config.yaml
n_layer: 24
d_model: 128
n_head: 4
n_kv_head: 4
head_dim: 32
d_mlp: 512
vocab_size: 953
activation: "tanh_gelu"
norm: "layernorm"
norm_place: "pre"
norm_eps: 1e-06
positions: "learned"
qk_norm: false
attn_scale: 0.177
bias: "all"
tie_embeddings: true
parallel_block: false
init: "normal"
init_std_qkv: 0.0442
init_std_o: 0.00638
init_std_up: 0.0442
init_std_down: 0.00638
optimizer: "soap_variant"
lr: 0.00814
beta1: 0.95
beta2: 0.95
weight_decay: 0.078
lr_head: 0.00969
warmup_steps: 200
schedule: "wsd"
decay_fraction: 0.79
decay_shape: "linear"
final_lr_fraction: 0.0
batch_tokens: 65536
seq_len: 512
doc_mask: true
train_tokens: 138900000
steps: 2120
dataset: "wikipedia_en"
Each number is 128 + 32 x the weight over the matrix's rms, rounded and kept within 0 to 255. Layers, rows and columns count from 0.

# layer 9 MLP down (transposed), 512x128, rms 0.164, rows 334-360, columns 0-127
[[179 116 121  87  79 105 174 162 144  56 108 147 102  87 133 145 117 156 152 134 139 184  94 123 141 197 162 123 150 161 118 133 164 128 106 115 199  86 137 128 163 131 144  72 161 100 179 115 159 159  76 122  81  69 142 106 160 202 101 154 103  91  72 105 126 139 121 111 130  87 104 151 140 135  92  89 146 172 176  95 126 133 156 107 152 135 106 172  53 125 106 122 145 116 102 100 100 126  25 166  90 136 105 118 152 171 171 138  74 102 107 103 149 153  89 179  96 129 182  97 147 158 154 141 106 178 129 144]
 [131 133 114  97 125  92 143 142 179  64  95 102 173 156 139 220 109 139 125 148 120 161 116 124 142 160  60 188  89 192 120 141  97 125 160 136  97 160 163 115 158 106 122 112 141 108 152 180  97  81  99 142 161 155 109 186 169 133 140 180 179 148 122  76 146 123 116 103 112 119  64 103 106 139 150 137  67 143  77 133 152 146 134 166 126 120 127 104 108 149 172 128 104 153 108 151 106 150 132 146 148 169  71 134 162 158 146 162 105 149 103 148  90 127 186 116 116  96  77 123 136 131 177  89 140 179  68 110]
 [139  88  96 118 148 148 122 173 165 210 171 104 126 181 132 160 126  88 180 119 172 117 202 123 124  65  77 180 100 188 121 190 119 177 113  54 199 181 172 112 139 167 108 115  92 130 156 136  80  84 125 139 116 157 144 123 172 167 126  20  85 144  64  58 201  93 144 124 155 118 123 113  69 110 145 133 111 171 131 151 122 120 161 166 158 133 123 120 110  89  82  99  81  91 140 115 138 132 169  54 137  79 116  60 166  82  93 142 121  92 133 120 142  50 144 123 162 120 125  80  87 151 133 131 193  99 182 121]
 [ 88 140  81 135 109 163 135  80 122 154 141 114 134 153 114  83 130  89 161 172 167 128 173 105 179  96 178 138 133 119 141 101 113 119  74 113 158 153  93  78 109 134 141 137 132 140 158 135 148 125 119 145 149 148  95 158  94  85 150 112 120 176 149 147 118 127 171 157 119 114 121 173 140 140 105 135  93 110 105 122 141 124 135 135 106 138 129 157 167 101  65 107 125 101 160 152 116 169 119 153 115 113 124 142 139  99 122 105 153  80 121 120  68 168 155 136 130 134  91  99  64 149 150 115 121 166 159 110]
 [107 103 144 103 130 112 105  85  97 147 114 100 151  83 159  71 169  85 151 132 114 136 101 141  83 130 147 108  69 184 107 156 129 131 114 160 114 109 114  72  74  77 132 104  74 115  98 164 140 140  82 147 135 176 174 162 134 126  80 126 171 139  95 149 131 128 115 146 116  97 149 136 113 120 148 121 114 113 115 104 122 134  70 130 137 164 115 164 102 156 181 100 159 108 108 156 128 159 131 107 106 120 110 195 149  72 145 152 129 118 123 117 108 112 140 164 107 115 189 161 123  69 155 105 155 130 116 107]
 [118  99 153  59 113 112 128 101 130 116 114  81 129 136 121  96 117 140 120 121 136 124 182 100 129 112 153 115  83 120 163 150 138 106 164  58 124 162 142  96 171 131 160 148  86 134 124 158 154 133 114 125 155 116  98 128 132  97  79  65 137 109 132 108 124 119 113 120 111 146 116  90 114 115 137 135 140  96 108 127 154 132 115 100 122 122 116 100 171 145 137 108 142 127 177 131 136 128 120 109 124 131 118 170 123  84 105  65 117  83 114 196 117 130 184 129 145 154 121  92 139 121 146 111 128 149 129 160]
 [119 201 168 143 132 139 110 179 122  45 149 100  94  81 101 123  99 133 125 111 134 140 101  97  89 131 128 162 147  97 109 144  95 134 156 161  70 100 157 129 156 121 155 134  29 174 121 128 110 142 100 142 105 104 104 159 161 199 153 124 122 136 165  98 158 115 100 164  70 130 138  77  91 133 133 105 127 155 104 161 197 129  79 121 152  88  96 148 137 146 140 106 136 145 143 127 139  45 107 114 109  86 148 188  77 142 125 135 145 129 103 134 147  86 124 134 112 143 151 133  71 102 142 144  64 189 151 102]
 [186 126 121  68 115 137 122 126 136 137 183  79 111 118  73 107 175 126  99  99 141 110 132 152 128 148 230 154 159 184 149 123 165 151  69  88 104 127 162 122 151 113 132 133  72  74 116 166 123 117 141 130 171  63  94 147 143 224 200  64 164  88  65 114 114  99 183  67 133 168 108 115 109 147  95 123  93 103 131  91 139 154 141  48  84 147  53 125 123 109 119  93 163 106 163 100 116  87 123 154 148 109 120 151 110 176 149 118 129 146 155 125 129 134 154 154  94  84 108 148 124 113 101 119 132 141 133 128]
 [116 128 163 140 141 111 171 168 141 121 172 102 132 183  86 138 114 164 169 122  93 124  72 129 130  50  99 135 175 151  97 135  80 146 108 146 163 105 128 100 154 150  78 172 115 144 104 127  78  98 110  94 139 148 123 138 148 120  88 127  98 116 173 162 174  82 141 103 120 194 153 113 150 149 168  69 149  28 178  89 181 154 121  98 130 138  93 187 108 181 132  79 153 101 126 155  89  65 155  92  98 150  74 182 178 152  96  78  85 140 187 171 133 142 212 157 100 142 101 143 118  99  78 170 132 156 120 154]
 [132 109 155  86 121 155 147 117 103 126 168 138 136 128 102  80 182 110 108 126 163 121 111 153 158 133 117 135 148 164  94 156 136 188 130 128 108 131 132  65 121 160 185 113 162 108  88 133 149 110 180  92  94 180 175 136 113 193 103 161 162 141 181 188 161  99 139  87 140  84 129 142  73 126  79 131 145 153 104 139 120 190 134 143  83 143 118 176 119 120 190 145  67 109  89 116 113  92 177 146 103 173 111 126 166 147 142 152 154 155 131 126 121 182 157 108 160 124  86 150 137 134 159 144  91 120 183  76]
 [189 184  91 158 156 116 111 138 120 155  81 153 125 165 119 154 125 117 114 140 156 187 110  96  54 120 119 109 106  79 125  99 126 176 163  74 131  66 148  96  97 172 130 193 130  70  64 139 165 133 134  84 150 142  85  24 128 161 144 142 116 100 165 143 148 146  90 123  72 108 128 165 133 151 137 104 150 122 137 165 165 177  94 177  61 115 135 123  94 141 124 123 165 124  93 180 145  87 207 156 192 116 129 125 137 105 151 102  78 146 127 125 113 112 145 109 125 159  87 170 172 121 131 131 150  92 120 164]
 [104 176 127 114 165 177 145 129 121 130 173 198 144 133 105 104 172 135 187 128 166 151 102 149 156 181 149 214 168 180 102 112 158 117 125 113 120 138 168 170 128 114 178 132 104  96 125 142 116 155 142 125  71  79 178 159 146 140 150 136 129  78  84  60  84 116 142  86 206 170 122 155 139 102 120 129 126 207 127 144 129 111  78 188 134  75 117  99 163 111 164  86  77 153  95 138 124 115 165 136 146  73 100 124 144  73 219 149 116 149  38 133  72 110 127 164 118 127 148 137 109 114 105  94 131 122 151 172]
 [134 114  90 124 129 116 163  89 129 125 148 122 125 175 139 127 105 156  69 210 147 152 146 108 132 155 139 132 129 154 187 130  59 154 164 150  96 125 144 146 135 134 146 178 165  93 163 104 134 147  83 131 125 160 142 108 164 200 133 140 128 180 104  56 117 127 132 170 197 142 143 135 121 109 115 125 128  95 130 126 153 139 198 152 135 162 103 123 148 128 152 158 125 102 131 112 122 118 151  69  96 121 108  49 145 122 137 106 138 142  90 159  91 143 181 141 119 146  85  72 156 104 149 153 201 165  62 190]
 [115 152 178 145 162 137 102 174 158 159 157 146 168 151 139 168 137 190 152 120 149 116 116 133 143 122 187 127  91 165 145 202  83  75 162 138 131 135 131  78 108 132 171 146 104 247 142 173 134 111 113  94  95  96 105 144  87 152 133 118 170 123 114 198 130  87 113 106 178 143 184 160  62 138  81  75 124  62  99 152 154 130 103 165 176  94 122  75 150  92 117 137 146 130  80 174  85 172 147  86 130 149 162 140  94 128 109  72 133 123  88 177 101  92  88  90  91 132 161 125 112  77 149 113 183 109 182 111]
 [ 73 102 134 131 124 141  85 119 117 175  62 131 112 149 172 126 163 138 124  73 140 132 168 124 128 147 198 137 151 108 145 171 120  80  94 124 145 168 124 140 142 174 132 180 109  67 131 157 159 124 144 133 115 126 135 198 188 137 139 120 111 136  80 130 158 106 160 148 127 115 143 120 126  64 105  94 120 171 181 166 160 100 139  78 112 139 159 129 104 136  68  91 166 102 106 127 187 184 131 155 135 129 176 203  79 194 152 132 150 148 129 115  82 187 122  99 145 107 171 109  91 130 123 203 153 114 119 119]
 [175 141 162 136 140 120 141 111 183  80 124 154 125 116 104 185 188 123 149  89 119 119 192 145 183 163 107 142 123  84  73 134 111 112 109 101 108 111 156 157 171 154  90 125  99  88 161  87 156  83  88 106 154  94 106 135  94  89 193 183 106 176 148 165 144 189 131 141 130 152  51 112  77 137 153 144 171 110  96 127 104  97 119 122 109  88 145 144 138 172 158 101  93 159 186 160  42 160 141 133 196 119  76  67 176 119  87 163 116 111  76 144 102 156 119 169 168 140 108 132 107 130 170 113 149 191 145  45]
 [163 104 161 136 118 148  86 114  95  87 122 100 165  77 150 117 127 131  99 163 135 117 170 118 162 121 139 169 133 148 154 152 131  85 132 101  93 167 162 160 149 178  80 106 128 133 183 121 124 123 121 115 141 147 127 163  89 154  97 108  75 114 138  97 134  71 123 129 123 160 129 190 154 134 102 131 131 139  83 170 133 168 138 187 112 125  94 129 130 145 155 163 159 152 165 156  82 144  63 123  26 191 131 153 168 154 156  86  98 104 121 186  60 126  88 135 139 127 162 118  70 145 135  95  87 137 175  78]
 [ 78 141 157 171 172  46 146 163 185  94 121 140 171 117 109 114 142 124  91  60 117 144 148 104 170  79 131 105 129  96 119 105 152  93  89 125 143 145 161  97 140 137 121  69 128 106 107 149 118 111 137 137 126 166 151 190 102 145 161 154 164 120 133  74 136 125 160 155 128 145 150 130 163 125 127 174 128  91 108  97  94 158 141 144 107 123 148 110 150 148 105 186 138 166 183  80 103 129 115 131 113 189 133 113 147 120 131 168 118 132  84 131 159  75  87 154 122 205 125 112  64 151 159 112 178 115 168 123]
 [ 91 141 129  89 139  83  91  77 142 150 116 113 128 136 129  91 157 160 112  95 125 141 111  63 167 130 141 196 104 146 161 117 158 134 118 119 139 153 159 146 119  57 114  58  97  58  72 125 136 173 161  70 166 102  55 132 109 107 115 158 145 143 109 110  37  66 109 106 134 139 159 108 171 139 143 120 125 113 140 160 149 140 154 119 109 106 122 125 137 144 145 161  91 136 132 135 133 133 161 118  76 154  75 194 165 157  92 134 113  73 168  97 131 165 142 133 102 118 153 120 170 126 141  95 163 102 144 117]
 [123 132 180 110 114 111 105 181 110 151 140 115 125 128 155 162 111 179 133 167  78 131 112 126 191 125 120 129 207 122 147  68 127 110  92 151 101 159 137 124 142  50 143 102 171 133  74 133 145 137 157 160 118 192 165 115 122 137 214 106 147  65 168 118 126 164 136 202 135  69  96 146 137 134 143 108 102 122 117  98 115 140 188  93 130 127 167 107 139  89 122 152 123  97 180 139 139 123 156 139  78 138  85 162 111 156  95  92 119 137 190 142 114 133 141 132 137 123 138 135 157 144 122 138 133 145 115 137]
 [116 134  88 102 139 107 144 100  88  99  96 110 137 133 131  78 157 183 103  97 189  88 108  74 188 118 152 109  89 173  79 150  79 127 145 107 127 161 133 113 121 105 131 139 129 166 154  87 169 102 147 106 115 113 129 149  61 151  96  61 125 140  76 142 126 108 122 133 106 144 121 120 149 125 137 118 109 160  86 150 103 168  86 134 187 153 147 152  83 122  94 132  32 147 190 111 137 103 122 112 109 124 132 106 132 197 201 164 102 137 137 161  79 124 129 150 137 122 140  99 121 130 134 176 170 101 116 160]
 [101 108 123 107 136  64 120 150 153 145  95 174 136 140 174 119 101 107 163  72 129 163  73  95 126 126 156 169 178 131  86 110 111 135 113 112 152 100  88  99 112 143 155 157 115 121  65 130 125 153 126  75  91 137 100  73 173 122 118 131 203 140 156 141  99 122 116  16 105 128 125 156 156 157  93  88 163 129 185 155 118 141 112 103 146 182 152 128 141 153 134 119  61 107  69 136 162  69 119 131 112  80 106 171 116  90  72 132 139  94 181  91  97 109 196 184 102 157 197  88 211 141 146 125 174  92 132 139]
 [154 147  66 155 138  95 156 138 118  72  88 111 125 152 132 153  90  83 133 125 175 153 153 145 102 153 149  90 115 106 113  95 202 100 143 124  95 115 146 106 114 131 114 158 116 136 149 159 128 154 129 149 167 132 153 116 162 143 149 151 158  59  90 118 124 145  87 122 128 174 137 122 213 102 149 115  81 118 132 158 132 128  60 133 164 182 124  94  92 144 164 131 121 180 144 102 130 170 125 147 121 106 131 163 161 220 157 164 135 140 103 117  83 135  74 113 145 140 125 120 137 159 128 112 117 117 106 150]
 [114 175 128  19 138 133 145 155 128  92  81 147 180  97  91 219 134 187 134 113  69 169 102 140 110 114 130 166  74 112 148  96  91 107 199 155 118 152 148  93 145  67 113 135 115 115 198 189 157 176 173 147 124 170  79 184 164 168 125 161 105 100 140 125 137 114  89 121  94 156 127 177 158 180 163  53  89 100 229 114 152 107 113 135 137  76  87 135 142 167 153 129  82  99 102 127 100 127 127 184 130 101 133 161 145  91 124  71  63  86 109 195 148 182 119 180 153 117 121 143 122 121 184  76 160  80 167 195]
 [169  44  74 169  75 131  76 127 171 126 133 163 210 145 126 129 135 112 150 197 153 115 147 133 109 174  90 139  57 114 169 146 123 168 176 147  86 135 113  86 118 137  98  33 114 114 135  90 211 109 150 148 157 209 131  87 124 132 108 150 196 131 169 135 133 148 149  51 107  97  91 226 136 130 114 162 195 132 159 124  80  58 141 150 133  84 114 155 169 115 180  83 131  78 125 154 144 109 151 152 154 173 109 114 109 103 175 149 141 122  64 158 133 140 159  97 111  85  99 125  99 202 111 129 145 101 136 114]
 [138 119 118 159 119 139 158 120 139 133 127 102 108  80 136 103 133 119 118 128 142  69 129 111 122 144 130 170  75  58 112 117 113 147  78  98 122 149 152  86 144 155 132 146  93  92 138 136 124 108 132 135  99 131 161 142 113 114 102 112 108 137  96  86 112 111 127 162 121 134 132 109 131 134 100 115 142 117  46 142 153 146  73 152 140 128 118 116  78 166 108 113 138  63 146 109 152 214 131  87  85 183 166 180 158 192  97 139 165 107 129 132 110 111 119 100 147 150 142 148 139 158 148 155  62 193 176 159]
 [168 109 113 172 124 140 166 136 153 114 129 104  60  81 109 123 100 150 104  78 116 123 117 156 107  88  96 134 129 135 186 151 161  74  80 120 148  86 167 140 116 110  57 137 153 116  93  95 146 135  70 164 176 136 126  74 158 178 137 140 197 136 104  89 120 172 110 102 148 123 114 165 129 143 171 172 134 106 133 138  52  62 153 152 125 157  74 126 136  89 108 140 135 183 169 105 111 154  88 143 185 133 117  68 146  89 120  77 113 107 138  95 116 106  52  85 134 161 107 111  90 123 103 125  56 124 125 117]]
# layer 9 MLP up, 512x128, rms 0.179, rows 335-361, columns 0-127
[[121 115 139  75 120 110 126  86 158 206 179  91 117 112 127 132 159 147 149 129 159  97 116 138 108 146 146 147 156  97 156  53 143  84 182 152 119 118 180 120 147 183 168 118 138 142 106 146  97 149 147 193 160 182 171 138 110 116  98 175 138 114 127 163 163 146  87 135 167 146  71 114 148 136 162 120 109 141 120 127 109  90 153  88  45 103 151  72  99 111  79 156 122 210 147  98 212  95  99  81 164 107 131 116 100 113 127 126  73 127 119 113 138 168 153  74 153 117 138 129  88 185 102  49 102 128 119 141]
 [106  41 113 118 155  82 115 113  88 230 143 113 203 102 183 134 186 120 187 146 156  79 174 134 115  91 139 155 102 164 109 130 154 179 154 117 173 102 169 109 117 150 131 139 143  91 124 166 139 162 145 119 157 138 127 131 161  98 107 188 153 141 158  95 108 104 119 113 128  90 186 170 163 175 109 191 126 110  75 135 112 164  68 139 107  99 120  74  76 130 174  89 132 116  83 133 202 129 148  60  82 137 150 111 164 118 104 108 184  93  84 136 112 110 156  66  47 126 104 108 251 104  95 110 133  99 132  82]
 [146 136 128  87 153 121 104 130  75  92 135 136 141 123 127 175 125 106 116 163 100 140 131 153 135 101 161 145 146 142 123 121 123 127 121 135 160 125 137 128 126 161 150  78 126 149  94 105 100 146 129 106 146  98 179 128 161 132 116 142 139 126 118 118 101 102 116 115 118  79 157 166 129  91 117 132 127  94  89 146 139 140 125 130 120 153 140 114 105 168 183 151 100 159  89 100  83 185 152 136 150 139 115 139 101 134 120 159 132 162  97 119 136 138 152 114 156  70  99 123 140 101 147 123 115  58 146 138]
 [ 75 119 105  92 142 124 100 131 156 146 116 165 162 160  92 148 160 114  89 114  92  72 144 120 132 128  97 139 117  77 149 160 154  92 110  71  82 143 141 208 118 113  94 165 191 105  93 125 149 131 119 127 133 112 148 130 186 116 131 187 112  93 165 138 140 161 137 143 167 156 119  79 106  77  81 138 111 134 132 143 152 131 140 160 135 148 143  70 144  94 141 156 116  92 141 131 139 161 154 134  86 163 133 102 129 145 159  84 167 135 130  71 159 173  95 123 129 119  95  98 112 159 127 150 102 143 123 128]
 [145 164 149 119 127 110 141 136 122 153 129 217  96  96 142 119 165 113 117 130 117 158  81 144 148 105  93 159 163 114 140 106 105 144 132 156 141 116 141 132  89 154 126 164 187 120 113 128 137 135  93 120 116 167 122 149 126 125 137 153 123 103 122 129 164 165 140 164 135 117  99 142 122 120 131 110 109 153  96 141  75 126 162 145 151  98 169 129 101 108 108 135  88 160 100  81 112 102 156 156 131 157  96 166 158  71 150 152 123 133  76  91 178 147 122 140 146 106 129 139 164 149 123 128 115 128  84 118]
 [183  67  88 154  97 111  87 107 117 134 107 150  92 160  74 117 130 167 101 136 165 111 129  92 134 109 139 179  77 175 180 129 146  97 179 146 115 133 133 115 111 142  66 118 117 122 155  76  99 136 128  97 122 122 156 152 102 125 126 182 188 107 113 166 174 119 117 116 112 158  92 106 150 123  76 135 176 124 160 142 129 109 172  74  87 117 174 158 123 126 149 191 140 131 130  87 131 162 142  75 147 129 146 168  37  56 161  90  79  93  91 143  86 151 118 121 169  96  88 141  99  98 139 169 176 131 114 138]
 [143 167 124  99  75 146  84 124 145 153 155 157 165 102 142 104 135 137  99 101 118 142 209 121  99 166 139 159  94 122 142 136 126  61 129 123 207 129 112 158 140 194 131  94  94 133 156 107 198 149 135 120 175 195 135  97  95 174 102 205 130 115 155 133 109 156 124 110  86 106 157 100 107 112 160 180 143 111 149 150 178 157 102  96 145  70 218 126 130 128  72 120 152 130 121 143 181 126  97 116 106 117 106  96 138  95 167 113 158  89 144 112  84 145 157 139 159  95  81 165  90 153 116 101  68 113 199 131]
 [143 173  86 187 146 216 151  78 150 121 157 169 122 136 129  96 137 100 123 149  86 186 212 116  60  52 174 189 112 136 125 129 110 147 151 137 160 123 108 110  96 160 101  85 122 159 149 177 164 143 119 115 101 115 192  95 147 142  69 118 102 169 136 154  95 149 116 165 139 117 108 150 102 171  83 170  90 185 188 158 120 187 118 190 146 134 182 193  51 187 139 109 109 112  93  99 126 144 156 133 176 134  60  84 131 107 164 112 112 176 110  99 148 128 141  96 179  85 122 166 100 126 103 175 161  95 178 141]
 [101 142  75 109 109 179 103 139  97 161 100 163 123 175 106 124 152 150 142 180 130 132 134 134  85 110 132 117  79  99 130  91 167 143  99 137 115 144 148 116 114 136 118 145  69 135 148 108 118 138  69 173 164 141 118 113 166 128 136 136 151 137 141 110  96 172 123 138 118 164 186  55 155 135 123 133 116 116 111  86 122  77 123 115 148 137 106 103 115 112  75 137 146 121 124 116 105 162 151 118 117 118 102 144 109 132 130 137 167 115 142 102 139 159 133 153 128 149 141  93 124  88 112  96 115 135  85 146]
 [123 156 131 143 126 124 126 134 153 158 111 157 128 138 103 100 110 147 129 133 127 121 118 158 110 117 112 150  83 117  94 137 121 150 124 118  70 169 108 120  87 151  67  88  90  80 169 101 149 159 160  74 174  90 110 107 109 124  98 159 112  49 148 150 106 180 170 162 127 117 115 101  91 136 142 136  89 151 136 138  95 130 167 158  61 127  95 138 155 108 111  94 137 102  65 159 156 188 134 139 188 119 153 146 152 132 135 197 120  56  81 148 149 148 147 104  90 129 112 151 134  78 166  94  58 131  68  96]
 [124 109 108 114 129 106 113 115 120 113 116 156 120 128 175 135 175 119  76 107 120 128 100  91 117 163 113 114 182 156 135 151 145  84 161 116 118 179 106  77  62 165 113 175  70 124 159 144 165 141 177 107 147 130 148 133 142 164 121 189 129 141 138 211 117 122 109 125 157 142  76  53 169 155  88 158 148 119 109 156 116 161  89  91 139 127 128 108 132 111 103 104 108  87 134 103 117 126  99 173 105  79 157 127 105 110  65  54 163 156 114  70 187 116 149  36 177 138  78 125  77 154 121 131 107 105  86 100]
 [127 168 173 142  56  80 127  82 180  87 127 150  91 169 179 125  90  60  90 197 132 106 152 163  75 155 148 157 140 107 119 119 161 172 109  88 154 167 164  83 111 141 109  63  91 123 136 169 117 156  37 106 167 150  52  59 205 215 140 126 186 148 150 116 106 125 179 131  99  85 161  92 152 109 138 128 155 143 119 143 130 168 119 113 128  73 130 151 139  95 156 123  48  85 117 138 154 140 138 165 200  87  54 187 112 149 134 123 183 114 167 148 122 128  74 135 107 146 130 148 120 117  89 145 164 106  95  98]
 [111 115 144  62  44 137 113 101 149 138 167 167  76 124 131 115  93 158 103 185 185 157 113 116 101 129 168 114 122  95 121 148 110 111  97 160 119  93 203 134  85 101 124 108 105 197 104 144 147 100 165 151  91 142  97 116  99 108  96  90 135 129 154 217 151 135  74  46 127 185 132 139 108 129  65 141 195 122 179 176 150  88 130 181 138 150 150 140 151 101 102 117 229 192  87  93 139 120 121 126 143 179  90  94  98 135 116  92  96 154 123 140 112  77 150  96  91  92  82 137 133  66 118 115 119 109 167 132]
 [106 166 100 145 189 135  86 105 123 151 127 201 202  92 133 133 122 133  81 143 149 162 108 120 154 174 123 104 167  95 109 123 141 121 144 144 162 127 130 124 158  91 138 174 175 140  49 134 117 141 188 116 154 175 153  92 136  98 132 154 113 165 116 147 143 132 119 150 133  67 122 131 115 141 147 158 167 151 100 126 147  97 127 141 190  87 149 163  79  86 150 142 134 121 118 143 166 146 132 106 128 128 166 121  98 101 148  97 108 125 147 118 106 170 125 148 132 113 118  75 135 163 107 142 125 101  77  75]
 [126 134 127 162 112 148 142 151 108 139 128 119  93 149 182 154 190  95 122 132 108 134 180 143 114 140 118 116 130  95  75 125 190 136 139 140 150 165  94 148 130 184 116  60 162 187  90 132 166 118 124 196  95 164 117 141 169 166 121 149 132  81  88 123 117 113 157 134 135 143 204 125 145 106 160  96 129  73 201 119 128  77 140 146  77 182 149  93 103 128 179 132 170 126  65 121 156  75  89 133 109 177 126 158 151 147  75 101 170 128 191 117 149 118 108 161 123 100 109  81 125 132 105 129 107 115  86 124]
 [141 128  95 133 110 135 167 181 122 124  92  88  81 119 122 154  86 141 177 165 158 143  82 108 122  23  95  83 169  82 116  72 107 136 148  38 144 106 184 136 139 181 159 134 109 111  92 111 115 126 165  90  60  89 188 119 178 102 144 127 184 137 125 107  95 129 189  71 158  61 146  78 105 129 165 123 121 146 149 100 139 129 194  93  94 148 114 147 178 148 105 128  81 116 104 101 122  88 155  98 184 102  75  78 120  89 192 100 163 151  69 133 130 147 164 159 145 130 109 133 137 157 108 174 138 154  55 113]
 [122 150  91 158 123 155 120 111 122 117 116 151 144 121  93  67 136 125 118  89 129 189 113 161 179 109 127 132  85 136 180 146 192 103 103 102 144 155 125 190  55  88 103  98 131 115 158 134 161 159 192 153  71 151 150 101 121 142 158 130 178 141 125  73 177 167 143 137 116 136 117 127 105 158 132 135 127  97 129 156 148  85 116 134 137 104  86 167 110  76  68 170 168 187 130 109 163 147  66 152 180 110 159 175 129 134 107 163 163 148 116 140 106 100 113 133 103 126 131  71  79  99  89 123 124  59 182 140]
 [ 84 103 105 166 124 140 110 117 117  64 108 176 138  63 147 191  80  97 135 111 178 173 116 149 125  84 182 102 109 176 136 114 121 147 151 112 161 168 142 123  57 125 142 163 131 174 124 115  85  73  84 123  83 138 178  98 210 186 100 133 169 150 168 129 130 139 115 160 134  96  95 106  50 105 126 134 126 126 113 127  78  91  38  86  92 167 104 140 183 139  95 121  86 123  62 124 107 118 151 196 116  83  91 130  74  73 140 129 117 123 104 153 171 162 116 121 100 141 140 116 143 109 184 207 175 133 154 149]
 [142 102  92 162 126  91 132 130 118 107 156 128  93 174 126  78 186 155 120  92 172 121 187 107 142 126  73 161 162 127 110 143  99 130 167 113 118 111  93 118 125 139 109 157 136 157 156 139 125  75 107 133 177 109 115 105  94 104 129 137 128 148 184 132 143 135 154 139  80 130  80 142 151 161 139 104 124 142 104 120 114 150  93 173 123 186 103 170 139 136 108 146 140 101 131 175 112 165 126 105 133 138 117  94 115 101 134 121 129 170 140 114 147 133 130  73  96 135 116 215 106  97  56  99 126 158  60 113]
 [149  97  44 118 132  69  91 116 116  95  98  66 156  89 142 157 181 122  28 182 127 191 111 102  73 137 108 151 128 135 149 100 144 131 113  82 144 174 173  96  96 159 122 118 133 156 151 139 168 123 141 145 112 130 109 109 120 165 133 183 127 105 158 134 107 175  91 155 175 106 159 137 133 153 149  62 134 116 129 139 131 136  92 186 139 108  94 101  99 152  85 120 123 219 157 143 161 151 144  87 117 101  88 110 171 113 153  82 189 163  79 131 108 122 104 152 158 129  93  71 154 142 150 124  81 131 183 183]
 [ 81 141 127 139  96 157  81  46  85 104 144  84 165  38  97 114 116 123 150 206 142 157 122 118 129 160  70 126 119 154 142  66 158 120  95 194 148 169  79 113 105  82 108  76 122 173 135 129 189 105  97  59 142 128  69 171  98 142 124 182  77 122 130  78 118 134 146 156 150 138 134 138 156 182 142  89 121 158 114  59 143 142 189  57 133 114 161 148  79 131 137 146 153 141  67  90 147 105 161 187 147 106 105 143 183 206 145 162 131  60  63 148  73 189 193 115  54 104 132 164 110 156 141  98  78 124 100 118]
 [171 112 141 105 127 146 120 125 158 172 162 144 114 190 161 156 110 116  67 168 129  74 108 173 174  84  72 184 223 180 111 131 116 193 118 122 146 143 175  95 143 156  96  46 120  90 151 101  15 114 122  59  59 169  99 152 171 127  52 174 211 180 157 130  44  84 131 133 149 129 164  99 119  81 116 144 200 124  79  80 105 119 134  93 129 147 134 161 203  94  86 101 137 139  92 120 133 103  50 138 139 131 122 101  74 122 155 121 119 188  81  90 122 157 148 147 143 156 128 152  95 122 153 107 150  75 195 133]
 [151  97 118 113  76 167  83 100 110  70 146 141  96 111  96  87 143 178 157 141 136 136 129 139  92 122 137  98  75 119 103 100 155  93 102 170 157 141 161 155  93 147 118 145 105 173 126 111 161  84  44 107  68 125 113 160 154 150 133 108 145 117 129 102 188 140 158  62 118 117  88  85  94 139 155  98 186 126 114 124 141 111 163 100  60 134 133 185 111 146 100 167 134 165 169 120 193 133 138  99 192  96 129 176 143 140  62 213 198 157 118  98 133  75 101  99 109  75 127  10  68 144 195  77 151 122  83 112]
 [163 120  59 139 110  97  57  33  87 148 146 142 131 145 184 146 141  96 138 133  95 106 145 123 110 156 121 102  43 108  90  94 143  86  98 159 152 124 137 140  82 122 149 124 108 129 110 171 122 163 151  66  91 126 124  69 130 172 154  89 169 101 114 146 131 150 134 188 125 170 128 153  85 142 120  78 133 153 146 121 153 154 167 180  98  99 151 158 179 161 175 117 116  44 138 120 137 120 168 116 154 139 152 139 122 154 121 126 154 125 125 113 112 134 122 109 111 107 164 130 129  97  99 126 120  87  91 100]
 [149  80  97  85  95 132 125 134 152 110 127 146 117 175  93 137 102 174 153  97 131 156  91 114 201 104 142 151 112 146 148 150 110  88 136 112 140 118  91 127 137 157 174 145 107 114 155 112 161  85 135 199 151 134 168  90 124 117  85 122 186  92 129  97  72 155 130  84 164  64 157 107 129 151 129 157 151 146 162 102 108 148 144  83 176 143  65 117 117  87 107 172  91 161 102  82  72 156 163 122 107  69 150  46 134  82 149 125 155 141 106 143 158 161 131 163 185 118 119 113 120  90 150 137 166 115 102 122]
 [104 112 125 143 148 171 146 174  48 125 107 108 174 115 141 186 122 169 108 169 115 115  95 153  72 163 136 144 183 174 112 142  75 119 171  88 146 141  77 190 184 161 166 103 104 154 130 102 233 139 130  75  92  99 133 102 160 108 109 117 180 130  50 114 208  69 106  57 137  81 152  95 150  86 106 102 135 158  56 137 149 123  78  75  92 112 156 168  88 173 162 136 210 100 102 150 144 154 165  67  75 159 108 132 147  95 101 148 150 148 142 164 118 162 140 110  78  89  88 108 196 133 122 133 162 118 166 157]
 [191  92 176 132 104 156 136  91 117 216  82 163 112  67  67 122 160 145 141 197 148 156 113 126 135 139  90 104 112 118 150 105 136  97 119  89  90 119  94 136  59 129  99 130 130 128 131 127 162 174 186  66 135 144 127  89 155 141 144 133 121  94  53 168 121  92 105 141  60 102 140 154 140 169 150 121 172 177  98 174 112 145 136 100 139 120 189  65 188 126 122 125 150 112 180 146 176 153 156 127 148 142 138 132 175  57 178 172 159 144 171  81 109 114 146 113 163 123 160  89 152 143 121 129  84  90 151 148]]